config = dict(
    positions='learned',
    qk_norm=True,
    beta1=0.95,
    decay_fraction=1.0,
)
Each number is 128 + 32 x the weight over its row's rms, rounded and kept within 0 to 255. Layers, rows and columns count from 0. Numbers have three digits each. The size before them is the row's rms in percent of the matrix's.

# down: layer 8 MLP down (transposed), 1536x384, rms 0.118, rows 1156-1191, columns 0-191
# up: layer 8 MLP up, 1536x384, rms 0.124, rows 1157-1192, columns 0-191
down1156 089:091157125130101060121139102126174149083127075106153106183112130093123152142155109174171165123098113104129132082183128201067109092087100080081123133049119082185173110149135114128149133144065098135090174115194092076143138157049156160045119117117126130087141098185164124116133099110172119137167130126091124104099113116135089093153131081111119156158123098130078192181158144128114163095189150133123211146118155139168083114158109126140103163108164098124166137140129105141141142139129086124092123175172117167139135111154100140146174180081115155137110087165095130131181122170114088143
up1157 096:130127142093127086173098129145174098176155141135124123142133140136117099156170111147140096103154109159142198126108099165119189129142066107102050152146147127127143143110067149072182124145122138063106174092099105175105110188139078110151131099143120091143167144153073084074084096173194142090096109102179128104102111132118108087076107095102119097112110093156165135141156131127162140170135103103136163090117054205112101119159107082095131124129152155168109135118133065135158146099102157115142110132112112126100163104165127194150108129130159105196142160111087175113076128114076115135
down1157 104:154127088193137075106133095193137142124094055112153143131158132081201137093086104102177055093128182084120094108164144120162172124087140215153113085093148182178126164103135137072139165136091118106106145125192159124130121113140146171047103171114109150135144164167138088141108136096087065131136158084150081143110128120137120117112130154137103125142114097120089119141128138114137138114143112140129143150140132104093104179098112114121170140135144087072175156136100125063147175147144116098113117139115122095152072086118118182163098118117124123041130147113188155159162159184207128197
up1158 094:052125134161160124097187133075158163110083148111151125139182081151151111112163111110148141112160090099138090130222099135137137199115095134110122159105171156109086078124174152188158141122152112123143133151155077183120148121140143122137124123137134113086106167155142097126105063108125154149121140084070188146149130178115142138179155168126125200132167118153112123092127144133118148076083106130136146119199078135127129147107112104137079167144105128134144113100099133061197116094143156150110125159068145105108077123145142153128130086177130095132104123093103129153108149173106157166
down1158 090:156076121135090163120087152119108182139125189118104074124135154131116165151121113169050149138151144149101166096149093120108095131181136147101153180109131120145145100131132135113146114124137130122159166112102110133198142145076097133185106129142153160170081136180135101135184165123146110083200111118139167123108174168143145114108146201095130108171160146101159193130140158182187118106128103160078122080137151167086109125079158153183176104103147108098147151160106141144133112159154135126177160150126119132135157095132153139117153139136154094087106145054120101183157148109133158093
up1159 105:064124088092133102121092187185138153116088177133145134143084139142113140105172119162132204122131110162150116118163102116126074160097123121101147047149122162149123121064124138093177084109166123115122115128150128060164154120063119127140111184142162144154110180100113115107095143107140130200054100020087076117167132110134114155143084139129138201123088143107169171152122172130152071083164114129097133173142130114125107108114135181141129142084087147107143136127160145173182183114062099123110087173104111123157189076139123190169172124135165135106141113153092100183109090074130123109
down1159 096:108132138088223059143080169148141121119185130144082145116125164082098106101130108139111131174134133066128198060071155138149159129158099145181090117060085101162146080155155111103095146071176086205163079148128158156114136157082139188149143105100102101078079133124123081116147099130135160161129087135108170122117176104081129122140107144175101097132106109182162123134110140103187136143142089103132174134182086111156139197137153139096141101149152125166103175121147183109141096162175103147152123114058128100135138113150058164118124165139123142081136118064137160149139138097122093171
up1160 122:080132200082147150121107174096196077150125162176109149075123138106108126155136131137172114173155172144169174106094103145173087150122082092182160131178143167153105130137155122104076112196135082119156192129129172082126141068169124143151127141167161142163105104103066111149083132153093107118091187181111137111134078078109148082141102094127073153129181149077101145113110175142181132088119072122163149137142100142125097135110184090116120125127093102122147144148121116136077172121129131135092094086100084144114097148175105123107138147114025106136095136076151039150087127156148114121
down1160 113:153073142149133119176099150173152134135167126099118127068197154140088127123159102160148111074169121183034071120115110166111101119111119137172149173141072129109133129128132122150118139184151093123161141081084141064140056033149110155149130154153126159153123101144111110141169141136097066130123134158090073134160157157152108123142146191118099135145140121087121101101097050195097065138165117147134098142185095103130138159113186104101141155176124122108138100107140141104118118085076137115112134136101112101111148081107142128096138097078137132137098142161152082037101117200136097115
up1161 104:149158132156132091107110153139038046199123175138123084166140137130060118124136144119146134140124170139092115135090092126200171194121152072118144133135057085137131103151180125132118120113153159127086092180155141068130105097082122101162135195126078123083120138146141143136129182141124104167155167121129104113168121121075111110094110126167130143134106106119184150118069164191133133139135184083132075124123135115121144136156180173108106148113136125156133130176148128185101113102170099114178084156111099125063131116162147160144168141172080202131168169150103092140098146146124200113
down1161 106:084164130159086126090127175161130127159133185084167103183091111137118111073143162116105172149101171116132143140158116122125189127126124112107139122084111144138173164109151190102149162089133164090118161134119079111065088147104056139127123143078100086189054094190118183131086126142163118111158100138088102072167160072145125153147080101098102129127090103117071171103097103139110132166149105171107117112125104128170147196157152136072120113148095112107151163049114100119119177064114114166114151105167132167133118153175133132135121111133137133103117117108149149128179075121092098105
up1162 104:161125135165063103081097175084193104136081119148139179197122156082098113094117158067148131105113166078117077165151124114156140174155093064089110111112127126094136122166147173099108112135117116118128089199159145126130124156132130153123129134133126138142116159186196095129176122101135089116159195142113183107128175138130119128162126127131107087194145067104096145161093131159124140130099138113166096128160126146165141146160099138194127084212175122139220173110137110076183150122116137144169195096112131175059169124157149110153113109161134085216106176123166124074085103078132144110
down1162 101:112135084124206074083182119096176141033120142130126098091141124189153136126158169161160159197044141108120129117102131156140109120109111099155162084081137171139056150107179095170081155066091110162131146154127142158100150133123110127157160113185128104203136121135146136076174129126112128142121121158109135126107168166141160148114122182155118197100173135135149114085101169026158091102137121136148092124141103140161085124134082149174098156134177139115124151140116127099093173153157110082145148155153129089153114129116182144137111103190122086133125111085129166125115103173129157167
up1163 093:143084119144174119146075067166178125062129112119167142183105148147126122150083101134128167090139132155066085116101100096104081101096139148105171125139171193159161153141163154162157132106146085129127173149116138134135148105122177137131106122126156160165175044151178085111133080145149188164165173137080158141149052080111166110131147119079117120089128184074108109107133107153143137143087134157142222178094116121174152118144066104071135133126135132072115098116109141110158115146085101109158108117108122171122131130086179132115130105097153142144058129131011132109072144046169115125
down1163 102:143077094148157072110114140097151137114147160121141095126093147145146138083144134142140163092102119135142167094125181155097126141159181133129085103154104086129171040158099145120133120211142190115093119138108078132094128135149080071144133150120102131127175146185156106127169155169049135126182131114134115140150158163119106067131107119136108126175108046159151150164089139121099190055142147151071074141126126084128190096059161109131143093131156140120108103141123101145128170120136131193191119154144084132098181144142091093119127109139114177134150067087106128130119154132119081140
up1164 087:123148121097088105126094131087107185095105142101136126167123060188115138117169088149103146097147152148081114099194147130104114130084204109034140180125152144088116140088101117166113106159073098115140197165155104127073135118134113113122072111099138184120101150115122137182128142147179110155132094047085137149159139128181187183136082109079125095144125119102137169151123079114130137157088161067118145121112111102138141121105088141107177105157146119109156130121145136172124123136144075187108092098100164114102139047129125115097141168181067113108114126154086151107116082083136084150
down1164 090:112153157068129139131100090112147110156140161141097114069193159141125149051100137105118165122104154127144101186081140149105132103148083166148144112082119102150138113125083144141127072147092142137124113155061136095108062172145136094102158116128137139179070098167186117123087130139141160139115085114188187085131117129103104114178109173155110107175109141131138132121146152126177156127144113111130151108105096168143079119167174158151156157122189056155135138110117139060091144118147161160143127116064082136167056124132087157090152086113121141151148172128126123089144173103081161168
up1165 100:088117143113145141133139125125147057075117119168145094159022139094098094081148183170099131127145109175158157107130147112147126109109152133092141148090100098167130188080146083095169077124171132086117078127082098144125131134186161114133074128136175120083152144109121174086140151028111167171064164047155125151123132104151150083173129121105098115132135148089110083168137131098133166127112103120111142122175179100074086156121113094164096110140143130172121179094198083142151119135143171148132101158127078125126114169077150152154103122086098121152097122133133074069140154116105209136
down1165 097:078166138126192121161150082116071179158143114090079156098164114091168127102112153141147108121099136092126123110118105241140173153134129178084163174086125131130146108170107107155125195129099069094119120095127184115081110175131128098142094109086074072156156125082140089137179129145136123116098143121161074194144109113122150116115118111150165137132075130130131067117105169140169123154218138131117104163144150108140080143149115147138153118097176116131098167181063144090127090152155136165107140113191106093110089151127075163175096166039190083151107199154121116086120180107117138170
up1166 101:145109122129192152140192154169108124160063140144116097054177132107116093178173043128216120147122105145121148099130147191144107164098165126176138082114172154122052169092122115100127099147088081098104161102129151055084151114172086140162114097148173072126122146110076154150084134179073117143096174139102166144118092148126194136069114198175149147118145145073081139133122155132095149095130095132129127101114124124092108157165041146105097125130126116126139127164067183110074141130134131121148092106097123137126145122117149114164087033151117105103170157117195118146197158124137127207
down1166 094:136072128146064106083064116186110116133145132131189141124142080091127126135095161129114114068152028144169112155122145077083115111121127093117145106127074105141144051142137110154112059151174079179081113119111107140135164146108143146152070167061063109125105095145168120168037088160115165133103163132070138125151098085119121126137132145134163122186105149068139142108065126092128133092130142138133153078170143137162133115137116147092210155152086097114088146122139141091100100103123082129129123144119139140179150165171141169128103129123111098135149174099105136083116067146108044160
up1167 097:054085083128113117151158120093106147086124195161140116169127149119156132097125063119101140111144182124139129152174148085142143105088167101095168149104092133140135132092142015117157067135156100100140115083129111114129098029109136061098089155082114129128141096131147112169067132134134117120075093117132116118123155176150187152143210118171170075124123127171119073077132120112107065135129132096145111107129122150084150170160088195135052105072137169137125153130155137134127129060163117179144072130137137142155113162164174135050130127118076150103108111152144138122178066167121110158
down1167 090:137109134154184112099119135115160118112085127167094128151142178182125105150087145123177155073132135141109155134168129105114118138090101126113154148154095173160146131108098157077076143140142093094129139139156089132096099109117134107110111129135159095157118142110146145161154215145125126183135176123141176114107161122131108150144104074172172101137131089123127145083079130151069099069160151166140108124078118121139115102175149153143142113153144144134142063154146158108121159142115117086141135086214061116137150193124126155142116111102109093126158117087113121128127110135134095094
up1168 090:103138151149204114115139136109143085184089082088132139155096150070110083091116162140124140144095126080088120156096093097179126146092157172151172125103125142136112146129142139069142126140145131138184125112168159129161095186107145154145153133162102094118089105092130072150167172115212125094108051162188159139189089127193101122111094154192182078158122138119105173106142127145168147121081135151167139112088147185115107127114127102098124108110167184217110121138103153105112155174126119197159081089101127161178144108153095097115109163175135110169201165114133186134112136143095136116
down1168 085:163113129148192044150192156128111163056098056108124138082084179149114132113143113146122131111153091099167156174118188125201153121173139137125086096133143080120155077067104148123150110145082134129119147086105145130121117107127158213181163159115082072102153162111082140086137075087123182109130116104125187126138095123126146093163167106119194068194089155062136160080126120103086140109131147163168095101118097158165137171183184137159177133122132112178152155106106164157155152135117135128097076131149147171131129080151178182102165168110154072137178126146114159143154153139105078142
up1169 099:152101134108096149129105064099117130153070148148105136164126156151142157097115108111122157146141096141090107152129199110077149105184154126151142154093095138106117134138064115136105116094120114130082119086165128071186112120114086121145158107105115096112146134143128133206156095151100144104139105137149159165146118086109092099112164148117156222141149090144127171142150187137114030162152125107142159112089155115143094137214134132166099074161095152147117150110156146185143130061107070104092150106095153123100137131070122129124040067087120115194102115151078097200180089108146091188
down1169 100:076094102132110131151164141077152144068128088219177095143129143166143192100115138145125147154120085083082141101113096187117160118106158152126116093117127134069179117162126123108146164115146131187160186107131134083127148170126122182167156086072137146177161105150164128135085089154135142103126099105192137127124137066103100054167164104111136120084191096149110147124095138143134106119156100071156089133096112148076144129176098135109040123091163162116108101082149189178095157152140097118103139095110140134105136210170094131152115136114185101138081126109082143196128138130196169147
up1170 096:140143055145155164099107143134085131122116133152164136113119100155150144097093140157159080120161182180113136103115112093096085182138113135115121123179082138146173131132117097172116170139150167137087142125115191163205073199128166190059107086193170123137167095126152102153173126060106133108137207113096090161149157171094104131101102099117128167113161097060107129130110115148127131108099162174099116096183099111161142093159110191080088116168088162157134157169147062180106072079130184148127171134145085121168149133152124037133110099117119110143123125109124118185088087099046121115
down1170 098:118180107152178162118158075148110106110127139142137148164149098153121095135133136139101152104132122069183117102123084115129122088017112085163112110099112143163008120145114113104150118065155091133154139171101174110153133166145171172078111122081106127049128164087105121117146127160088148132224112167127130101147132127160095115110079112094110100193131174112093147154098028066118111136070130131120110125111134105122165157088140126052140104096046180138154080141150181127097081117140147151137086097152112119126100114094177143124130062106123177181076110140136110099107162081084098132
up1171 093:111095178089099132083175120122190141133134135161142143121054062147105130140159097120116060108125110155149072126139098161125161133139130140106105145126132138145083129116144105079148103146127108141119112114168129116104120138140142102134147087178118123137169148130115154078162127145153109069108088166134114110158080180094159134111120093089094088150145098049061097163152084085165151125109105234156140110092108069117186093135062154038131116124138158204156128150115140134083091140114122119170094084105138110100115100134124165144159166122085163149171130100136206140135128150157123100
down1171 087:172121147085141090117115165089154084125155120126115153113110128154170129122080150140118150104079094174109163174116121147112117110106121065142140102122151122155098175127229102103103110165125098130143105075127179140149164113095137162132135064186103183193153101189119126092098126145101090109141151120124051151140167108046075098121129135106151144147111098178147106140156145137096138141145179128076146085139174090148162148089107154081161095118133214110114096083123118082119096096063177095145192163134149127145202120144114146150147098172124162128152115107129059131102102131127097095
up1172 097:193092146113156141131155157100183113074109131069095102145090066107071151146133154151119131147154096086203140096141170137139119054162142189128136063129129082105106118162107118119137142113106120125069152083183121130103108111100184130135125119107135154139159166128148171084189101153099165146145127141076160194175115091088130131135159157063167165094122135145153142129124103094133145057131082175106189129106113138210075115096140121142207128102058135134142121107201140156159101066096140168163078171172135157144110143162148102106146098132145160082153073079125122139081120060076110103
down1172 093:153096054116110125148147058126134123123134127109130173084211142142086158165138116167115110059147086142079178111166092115145165163142107115101150163088111127109133081146149130074103134163084088125112158165171130173208037124117167126182092153113130167126153135154116118120169181129184116132183151146104107106125121111120143064085106181105115145187129158126090125093134143172140129125103109106138167163135137137163083083146061083145128066134118136140106135071124105117181112157127192112153111108141135104142058039135071130153146122188167140159111197071135157117084121148114086161
up1173 088:160142122113169078197122123149171043147179152098130135133089135074157126124170169132107127179167152128098141104136087094147136162137186102105137057078144140090134151164143084093133126126155149116079087080112197095131107091131142145199164142118125142124179084133100147080116103119128117070109116170105127052106109165105101124119082135100101138088157142100095157110116151131134137110092156151046168093098115094096065138097092173104134118108122133148139120135137115081083133147149105097099140141106136159134077152118091123169094131081066174133178136118160130139190110083120141123
down1173 084:137156165149155117121165102077167140125110150166045167106109141171119117097068120129061112140097131146115203159147096183113175092123147165149178142152131154099041144125090049121167104144111141151146101115097118120068107124121172129109147102117105079092152171123148153102169143122096121139117188115101132120131099094095144146158100115092082179135135153138158190098109092105126136126104142082113129114178191088120137125134121096149087145101100089115103050123181154182096147183111100132127137128129090138133091160144135173107126168134227102150092150136117130180146144109130162169
up1174 109:112107113123112152104106116142177123165084055142151158122105099119101187083093173118138080116123114187072081114105143125123080126120158058123192149163163146105160181109155107119098189112106131127124111091187188149094115081151166169082088148127175101123154133147120159125114156105175103143127087135095125184121141081142144087165110169122171124100071105140138157094131108130124145128139106089153179103086113165133144118127121131100132148136087101074185187226164142127098117108106129036145062128084128158169125139118158126115113144107078105164119095108196164123124120193160146104
down1174 110:124146090124117153118121102116149149113164115204154199163127156105131173151163159110143139152087160130168087143139135156143150151146113184108210130141143152147118120119197157111110128157114083165140177156103131072088106056108073107106121145161169168147122127147126137132173130134084129123077147057127087143177150158164114116103125150131158165113169105137084179141095090119164122095131120248133081089135115122141163137056128110140159107072138155152115111135137134096136091198103138134124198113161130057158063111125095192145131128106191169180126137119110103096155141146204101151
up1175 094:057101094153072124158131117120115132193083133137148100073141106137111167137180163131089124147149118077171115178081123139179120128147101107125125126122099121154104121123103180081185126193101059103089122108076137112082152101150122090191147112127155155122131144116114158172087205089164168156126078120163137167200070088114128164188102165128156161152174124187194109120105110129171105149127097130143105109150057095162120103070102092168107049144073107099108129171134131150162126157150112113130100113132169146086130108111069115115132129129139161092157147109128060048118148138129099083
down1175 096:081131186159109099111049114135157123065120085122154118148179130133111089120106152083158145117120119113130106095101082130104110138145061157161149124132118099127098165119084151097107153112142070142144135115110170096198106120107078146169160143096168092187166103108122120124168146153095110075115152198170101119131135136125170087102144163161111125190113110156129122083076079172093219162121128104172091169076136109128161155127124065125129106088097181161107129128104109122111160080081109167124145124071147133116091078124126166157054076133118191168058115112137099040158134121142184145
up1176 102:114113145085159114096159189152136164150152144109126140109124114150139119200109153113110154169155134114158168116153177173132189107121108091162097158172147124227158133166131141177075136102140092099128092103123128127142110134147130121161154135104120142083169186065138090149112194120121127162129156100152148116116096114173150117156130055156155105109135087161132138155127155134144140140190182123089139110177121162117178084131116112131122186114135121103195116109077072117189102108139145115161122131103113090091195109162147165132158164088076168120121116118082155169075073080143116114
down1176 099:089208154095178157135135059096145132116169144125073120142138148105153078064102124088146072111152171113155115177073140117162162117080063167132125124132135121135104154086127111105159182125129100163093163092076152094083139147133195142118119075143099091098122145093093152084118114127140114140107124089143118112175054051181122143119106142123113087108144165102168120099133091097176097095101144101190112140124108096113134078176124166093117172141164094102133180118128131151156124142126150127174128121098087099104116102112130071117101088117149087118136121103172091134128138149108137163
up1177 106:133134154112085115139122172149135170139115166066168124131118137169168112152133143054160110107050091173139176106095141095124078136086102137123088202066121088166062144123172166154160137187182113154107089210120122147143135099139094132174119168073109066110128187106096148178099174140108113141093169128154136097142150167126157155139083170106125119099049173109151130076186140146195133108122120117157130165180131149123098132100112124142131164101096079175123139134056191134123140081220109121140136126138089187101128147127123091092140209161110130095079152150108176166122123132126146168
down1177 113:100099177104133126133138183137096163085126112063155166122111179134120116094118140127124117099107129166181101180098116107147124128157108129123120077130209114076110145095141046140171105136136161144128097133085123100185119145099127121147062142087102197077089107091133128194104099159123152121060114162175138102092192110144179156169134150133112120076113132139083175092143142069106071149136115106153107149159126188173166088058178100097165133186127173206114094154177081141100129108146140156137098098100120096144103103160143157152105095165120114158156115134108134070127117065109091113
up1178 090:072116076136137101185129150111127122163067128137159113141162155093163074152121150138112130158149086079038099123155162120123134181187097084141189050111130164116152107109122116164132140128138164156188169084176218133127097114131080075124111096170103098127058142102133138129105138144103145141127181153159141212110109077152125085145133133114160114101154157138121178132113109177135180150100154162169154121159140092171101154177227116085138103136111169150128085168085141125169167116133112120142131121113161149170135179140145147125100106149108125145129098099135100123148071150097105138
down1178 088:221133103129163171155208129122176154153132114153134154117084131139100096121053159159137157214124124123156178077126187133166174081153104136103166096081089140127120142117166123156127140169119148089111080135109241155072140123087184103109148071164129139193061139116141104134128111121084129162108143117134143161103154122180215073129089175190108148109120105163124109129130163155107106124127154160102139193110124080156050177138066139112140120196118132122201113161125103135125090074136157134092110105173171183137118117106099161111156143138136134089096134111117129121104107156131071145
up1179 093:134121127078143151123134112144158112133154127101135138104103148100151134120122090143172095115087177111145173098101106127096178162109136130166066146183164119170112118144144121114081137169187126092125157170164153183114120111158070103071069143079072159171096124132101136113118116146138132193153219148115178104093093112129098157177101106180100117100119112103103189075134082146147140118188133140115162153110098132181158107075159102110110139154128129142123112109060115149167095080130116139067093159111118112109152139151101093186103156149082163182039109081180104104173084109143073112
down1179 089:084172165145150135101124147089180152128193110210127098093112108130147092105175125162128128116115117149142111121128119096121119138100112110157143117082063110191121138110080170098152085144118082137174126093124177141150124180139166158172103118120153079133130101105098120153130100121109128084166100084142148088127134109063189126190146131154183146119140150120106137113142176160143115166136205147151120130123141148115091145098157152121176168071136113182101120135123092143134090176132175098085121148149159142134104161194123142164136158123106112091159210119149133099072173119114110116
up1180 100:132147119121099093141126145109104105133086118134131103108169098129160135152151084102117110171091147138187145078125140145149121162177089118170088097153086092136185188082154112075083108134098108145141108182160137102113132159137136184094144185179129046107123163098122221171105141119108122103155112131142104095113138094157134184115145075159121131075172176120125132115139143146079094185094075139103078142115135136113134096123182106146158141120190148114114159110094155099154089084082142101187102133101111154164156167090111117084123176114229117043180134150127128150160155141127071153
down1180 108:180142140149168136120205098103054097139127117145117123186162130118200123083112158156123139139118154148156111119145108167072092138151154124110159128115144122137127149134097169109052169117139110178125114204131112158167175148154115162126143085089150074073176172126098135177095156179125179062142134110142180138090175144152136138090116139144079125084081147112105138111092060159132127130234123096103135099102141162014138120091184094148170152129202139075144095128121157201082090180059137148144083157082102136121092135140110166084145092130184145105145140185137140084113062116123073081
up1181 101:159115122136168076099163127144127133101076162137179123093087107100108080109118123158138182161113134120134147166202135075114093143134130131105140142161115095099181174064117103136143103137092110159133143117107088124131134137097048129088113179067161128160112111156174162106055127160171094135097142142104103096075137142090157143112105084119053156134118175124104180142168139132106136124142122117154159143070132123109067127099160039168129151148151108166143110139131144101170069131104092137132118094127153125128094121118162121184126180085124147104133115153119132130221087097136154093
down1181 114:143132056101141140131154135166100128104101078150079170103149120117133157155130115101136126091091133121161089141062092111121149146162187137106114087144118069138083089122075110121133089115087054148139096143199128133162112129131118102141141134176168168108179125118072129155146123181151158131152128102120112136127072136066108139074095201131073164120113114136172104099138083173121081107123180114160087146081111100134135133140144057126162133151172095105194150101100108178135082084183135124136098128136114122151116138121160038110111140166149142115089097222115125118097153177128141068
up1182 101:095113145132110141108087156112124147174105083134143084179154167115056105144122127125126128097103141112114160126100125135158133149093155155118108085186155091118076078095165133124151116100125141092095101125139116108169126124066114107133094112157106145132138121124098128220122131152097160132145117091127134128135092103131206151169120110078173100099198112148104175119068096148142119138104139181087101118098086133091114170121068218167117082134131154163150150136108143100170181102106112088103140130180174137116104116100153196114092100128089113077183166164064149118123129113139142166
down1182 103:134127153140135123111135164092152116100094158146105104103133155138177128094128147152144142152092133141175074094116134105070116146125103143182129089143114183128144130127177104139065135085083157127087164134078155106116130116168162116183103137059121151162142061155105169068138119139112118080133116086160121072134173098141096106151147108118121097043178064116059161122117143153128105082093115175090097133090094143122128087154118170167071135115140136167155113151093126108108116187103115126117154100144093114041098142129057107142098148086143161113183091134142169108114093139140138110
up1183 089:103151143095142071116107113057101146103094142150148136169127150111155188158049116175195129129145117153130139166155167193071092200127161124170055138142132142140096130118200104159082066159209151215028098148155135122101095118148210050118154123107119070109114142112182116168113148149126163102108177143190137067170116104127160116153148173089080120084096195135115172133155123119172089141089162125144148120175155147107093083196150074128148125125162126161111081156090124136083094126161087161104164089187110197118168146144113127116097132158153129111161135119153177196113152120147112124
down1183 094:189153097105112133147041130131144095128200059176105182133202171089196135161146107160185090149119139099165104121141148153137188090124108161122137101134141121121090100157088134143122062138146092116168132125125194153138101123144102066100100120143105112098175212170120184162138052175108146148097087179103147201070152135107100160129127148186121163122128080160167099141131170150158080117106162146173171147134110076065094087153114147163086125142098060104136156176121088127167185135077113069116103094178131158135112099087107143158171155148078140119126143140170114088156100184146065109
up1184 091:097104122114114128103132100079103078145135146182136107100139109154129150130175089183167162113084124100092143139090140128162138123127134097105173131113130148122160201125110107148176090147123144121113193085127154100126179076112115155150124155093117165191141115111083139140125178083121119164119076071100181053147146189154139101162148119138113091084139127080133109078166162127079187135170136142117109169139196109149117105169136130142109116125114130106117104117148144096107142153130138078146101118102119168087090134124126163088138131083127108121150104119153101113131179185120095136
down1184 089:101079156138167158106125117136116067074085120146188130172086054126104122113179159081135119142139116164095148054110134144154151140151105132117100167148085114124070112111180152121193108112081175154180125116191144136079100177128107134141143160126195110106056086103162113130165125137092103135124143099115086122143132123092116083102149147129138164148114101149111151152110115112152161124127151141108062123131086095129154151173122070134122109145099133070103154138188098128143143077164156134140135178140122086092066133109137125145124116154142189073124088101113090099120080145125055109
up1185 096:146136130145182153127179159137191105138157175140130109157103144150102091121112156088110172129059156143139140130128103163129101134150067127189134154130104149147139082140165120159188081134151097105221189112171045150141106159158129117149138133099131157152206133141083145117156146117114132115159163150103148118121117093135105111136080152095078118112132179142137065115150161123093148130149137176052141072149137078183071086156160087162109148120077137116161160214146086120153159118178181142110144165128147168137090130124102176152080093126112137161087159201166176159160123091127117169
down1185 088:133065145088121136042146128095098165122138146137130123166168134139159169123115152086108186103140133152151137169146150156181144124119149156147128132123129135134139040158130085111098178152073110116085101188128124144113119143201148148155153157163117138218135124172139158130184147163102170112122124119148157132122144091109105119107152122141124097152186124158091089103090139181143117130127082185117124104122186119115093176068154144139170137117112136153127106173165140137120140204135112178124086055157140133085065150129107140104151130123137083105099101159120142139142127137132143125
up1186 105:141099144125168134120119089179100111141159180126134168154112148114137221115154115182104153116134123250080122108077075141099176142138130057096102133139119077112139146114099114160150111115163145115147195096126137131167076127147192163124126086147130107111123044187149088143109131084149133131132146091177103135104123132092134119123066112084191164117118160157125112141149133146130171150083148125181121108120112184131190140150055145092139157119158135105103163109151138144152091132063080104174115154123157102128108179101129100115130114092171179167143112155134152143127097093120140151
down1186 101:088148097127134104176129107115165114040116128152098125112121170143192094121114187111109121103129121151156137111117142142140110116201088128161070119066133103148090093172100122156139124128165169167134120132144132183105162130124143137123141110125159096139090136109190148162130115114080173130072137142142113135076101176140140127118091149156089174155123142132103150156153106107123179069206123185125066122242143103099051139133101105197158198141162117107117118138136166139114201167146167112078103131152144148137149034128091119122119100125111193188143157114123117176167135117164176105
up1187 091:146091107094111156175151164129145096092101086169123096172118186079153126132131084129123141102122123146109112120097181105046149129124191133068121188145146069098114150062138099132182078145046168174108179124135110117100124107123177187146097140156113109151122129102145127130114155157115131135116130124147098082138120118144156172137135167080154130098060111145157128088106170107131187131126096119159140120134191114148104105143156055058145160202114161130079118141148129158105150119134135134102080075056175136139082137172153092145127131153084126122195130153106084120114110115160095125
down1187 095:187083105171137156168131152168148118107179110095130174137197130161155134161095065178141144102092126112150058167122124045096115145107069187126142084156073130102120119154085117146168101088160106084089090089158169124192159143116091134159103130079151114127169165132184061134124117173123110065119109115108122141151099136107100111147114142145121136141093093139168140132147135110073112135185108132153097073152166093118158087104145111130105079120184162123140105109206139136068125184133147173204120111147147097127133148127119148066146160139187137126162125111158119117130112187115094086
up1188 110:112138092122142122147129142076180126184094145120178101158116131115135131113109119119141105084174097112093116132123096076130137138088141156134147148192174109152111118132143094155160143139141176118170068108089158110109104135156110125090149106145149088142108133123091192164112151191124156135118201100154161059169127090158146102097156074109096146120135163131164098115115146130118184152102174114146108099112167110139143099076140101104151159087136063203192149130079134151104168120110114080140157087101138118136155134159152115166104156139141082111054093119142134108124141164093179138
down1188 108:190090153167144153112117110145112127133110101139126138113129169111115167108108096108108174085139113095167164165136150099103164071152133127088147152138138147118089118137092105125145106166115143179205096118138180096144096074131122143104168110159106155124086143149093189159054073140129152078138117173126145175203117122143185153147129141126088154146153114096092160061138100121155116125167158120162095143115101112128102101092144074126152142132149091146147143150050110190152125118109093100221075114088165108188068081147159135138094169157068153191153168102071117083143145087117066102
up1189 098:142150138138064192105172104132121106154123133096169159183126139120122110117141171165158158144134111153115141128159126142173131126113149038150125150136082075159151161126161160069093089129062145154122141157112151115107099130086104133157131121170120109150132118116141155102156147123128129154141130168144100154244078192144137124141158083173163146092126138077152075179141136123129164108105170118095122127172179091105118098053142158090068063080109137128113094118129148089064164071120108118129119169118124149103158101137077102162140116135142123109139094098125175103137131105077168095
down1189 089:179119151140173121058157127111141113245099116143111139137135123125127116093112115140107118123160133097158165164102125146060142173073150125174159138143104174117168178128138125090131098136125127106153228144136152137141150133103062113105134060100137151138116110098055094127108148120107080141068100129102037138161168128130045118168151118171132153109119166169101071080100128139083115107109166097175187092087153092142127125204109105127109074147095055135123105101132141115092160174056117112092148152133144108126082126120140153064185113137134103153149048197186097108150154094116123166
up1190 113:113107108088104150194152144151112042161153152094087158162122134069146144093164119045142144128099159119098161193139139159150054133188150119129145113149158127128066106170196183093127100162109167104128128156083122095127128089137118110083141163137120098092183163110118141142118162068093114108080114195114171065093165114146129156113128127119179117107103095126099142183141137121148089144155081154169159143085135068114090157114135150149107050160129107117138188143168136139151124137084193099130161184088124085079153107046084095087149071151122097121145113108209132094093102121154089097
down1190 113:116089083122134120153133097059138165069091068137109134183105132170124133121097150119153106083123108114100143137149100194150169084098126135120115124173156103167073139093087139197085134122140108158111113115167120137123104078146147117126168125140117106104178128112147066116176159065089129197119189138147165185165151146122130107124174166110109131162174110087130106172133163081143118142140123149115127147094131169152123135137106151133079124136165099116185093141176130093088121149205091106059147120147148105150146032122133140140141160132086146121173095063099124149151153148189124132
up1191 101:160163112112093125163108151140091216105138137122132078137097099103116229112074106123092161120101129113134137149181155127145114144131102135132148110113113142169180138199112108105167134156107102126126161165133129088123141153113149142051124108132191071123145061119160160169141124086153114177156190159116130119145117119115113145134111148109168145151122168181161158087175125129173137157095173127147129113144134100141115096099108139076213088141094114099105114187138085091153121053146092147185217080105118127116121184131102124162122121157120132078086141140127173171113145090117101137
down1191 095:153186148137098131155096114174114069077158107074133165179092117138161126126085144150157122132106157188166069065152113141146125149172205149100170169089182159156135154162120086062164184188115124139086130133136176084186111112099105092138109129133128149150088141209153166115097099077131161122107098075153079174085164139101097106099108171085126161162097116149149131123154084131183120111154097141145115094127128174099071140150107124143127076092134080133106127077126159159121136104122139163107148166120142175093147125158110120204199131138128156177097146096130142132128135079107000126
up1192 100:179092119138159123081147171157134154180125099074093125141166121067066131183169134110144077070123104086151161134118076125176115149124152165103124076132124141134058112141156138114117147142153101103145178111126145142156184119092101128160141117078186156090138175186122146098109100106095090161147142067104173097112086136105101083103075132152161119204125101152157157178111084189107161121120108163092124145212157122105112098139114125103147133121138184105163165140041129201118123122121171114157104128127111153158130126103138162116130134085120155192113139169125075126150075150165144118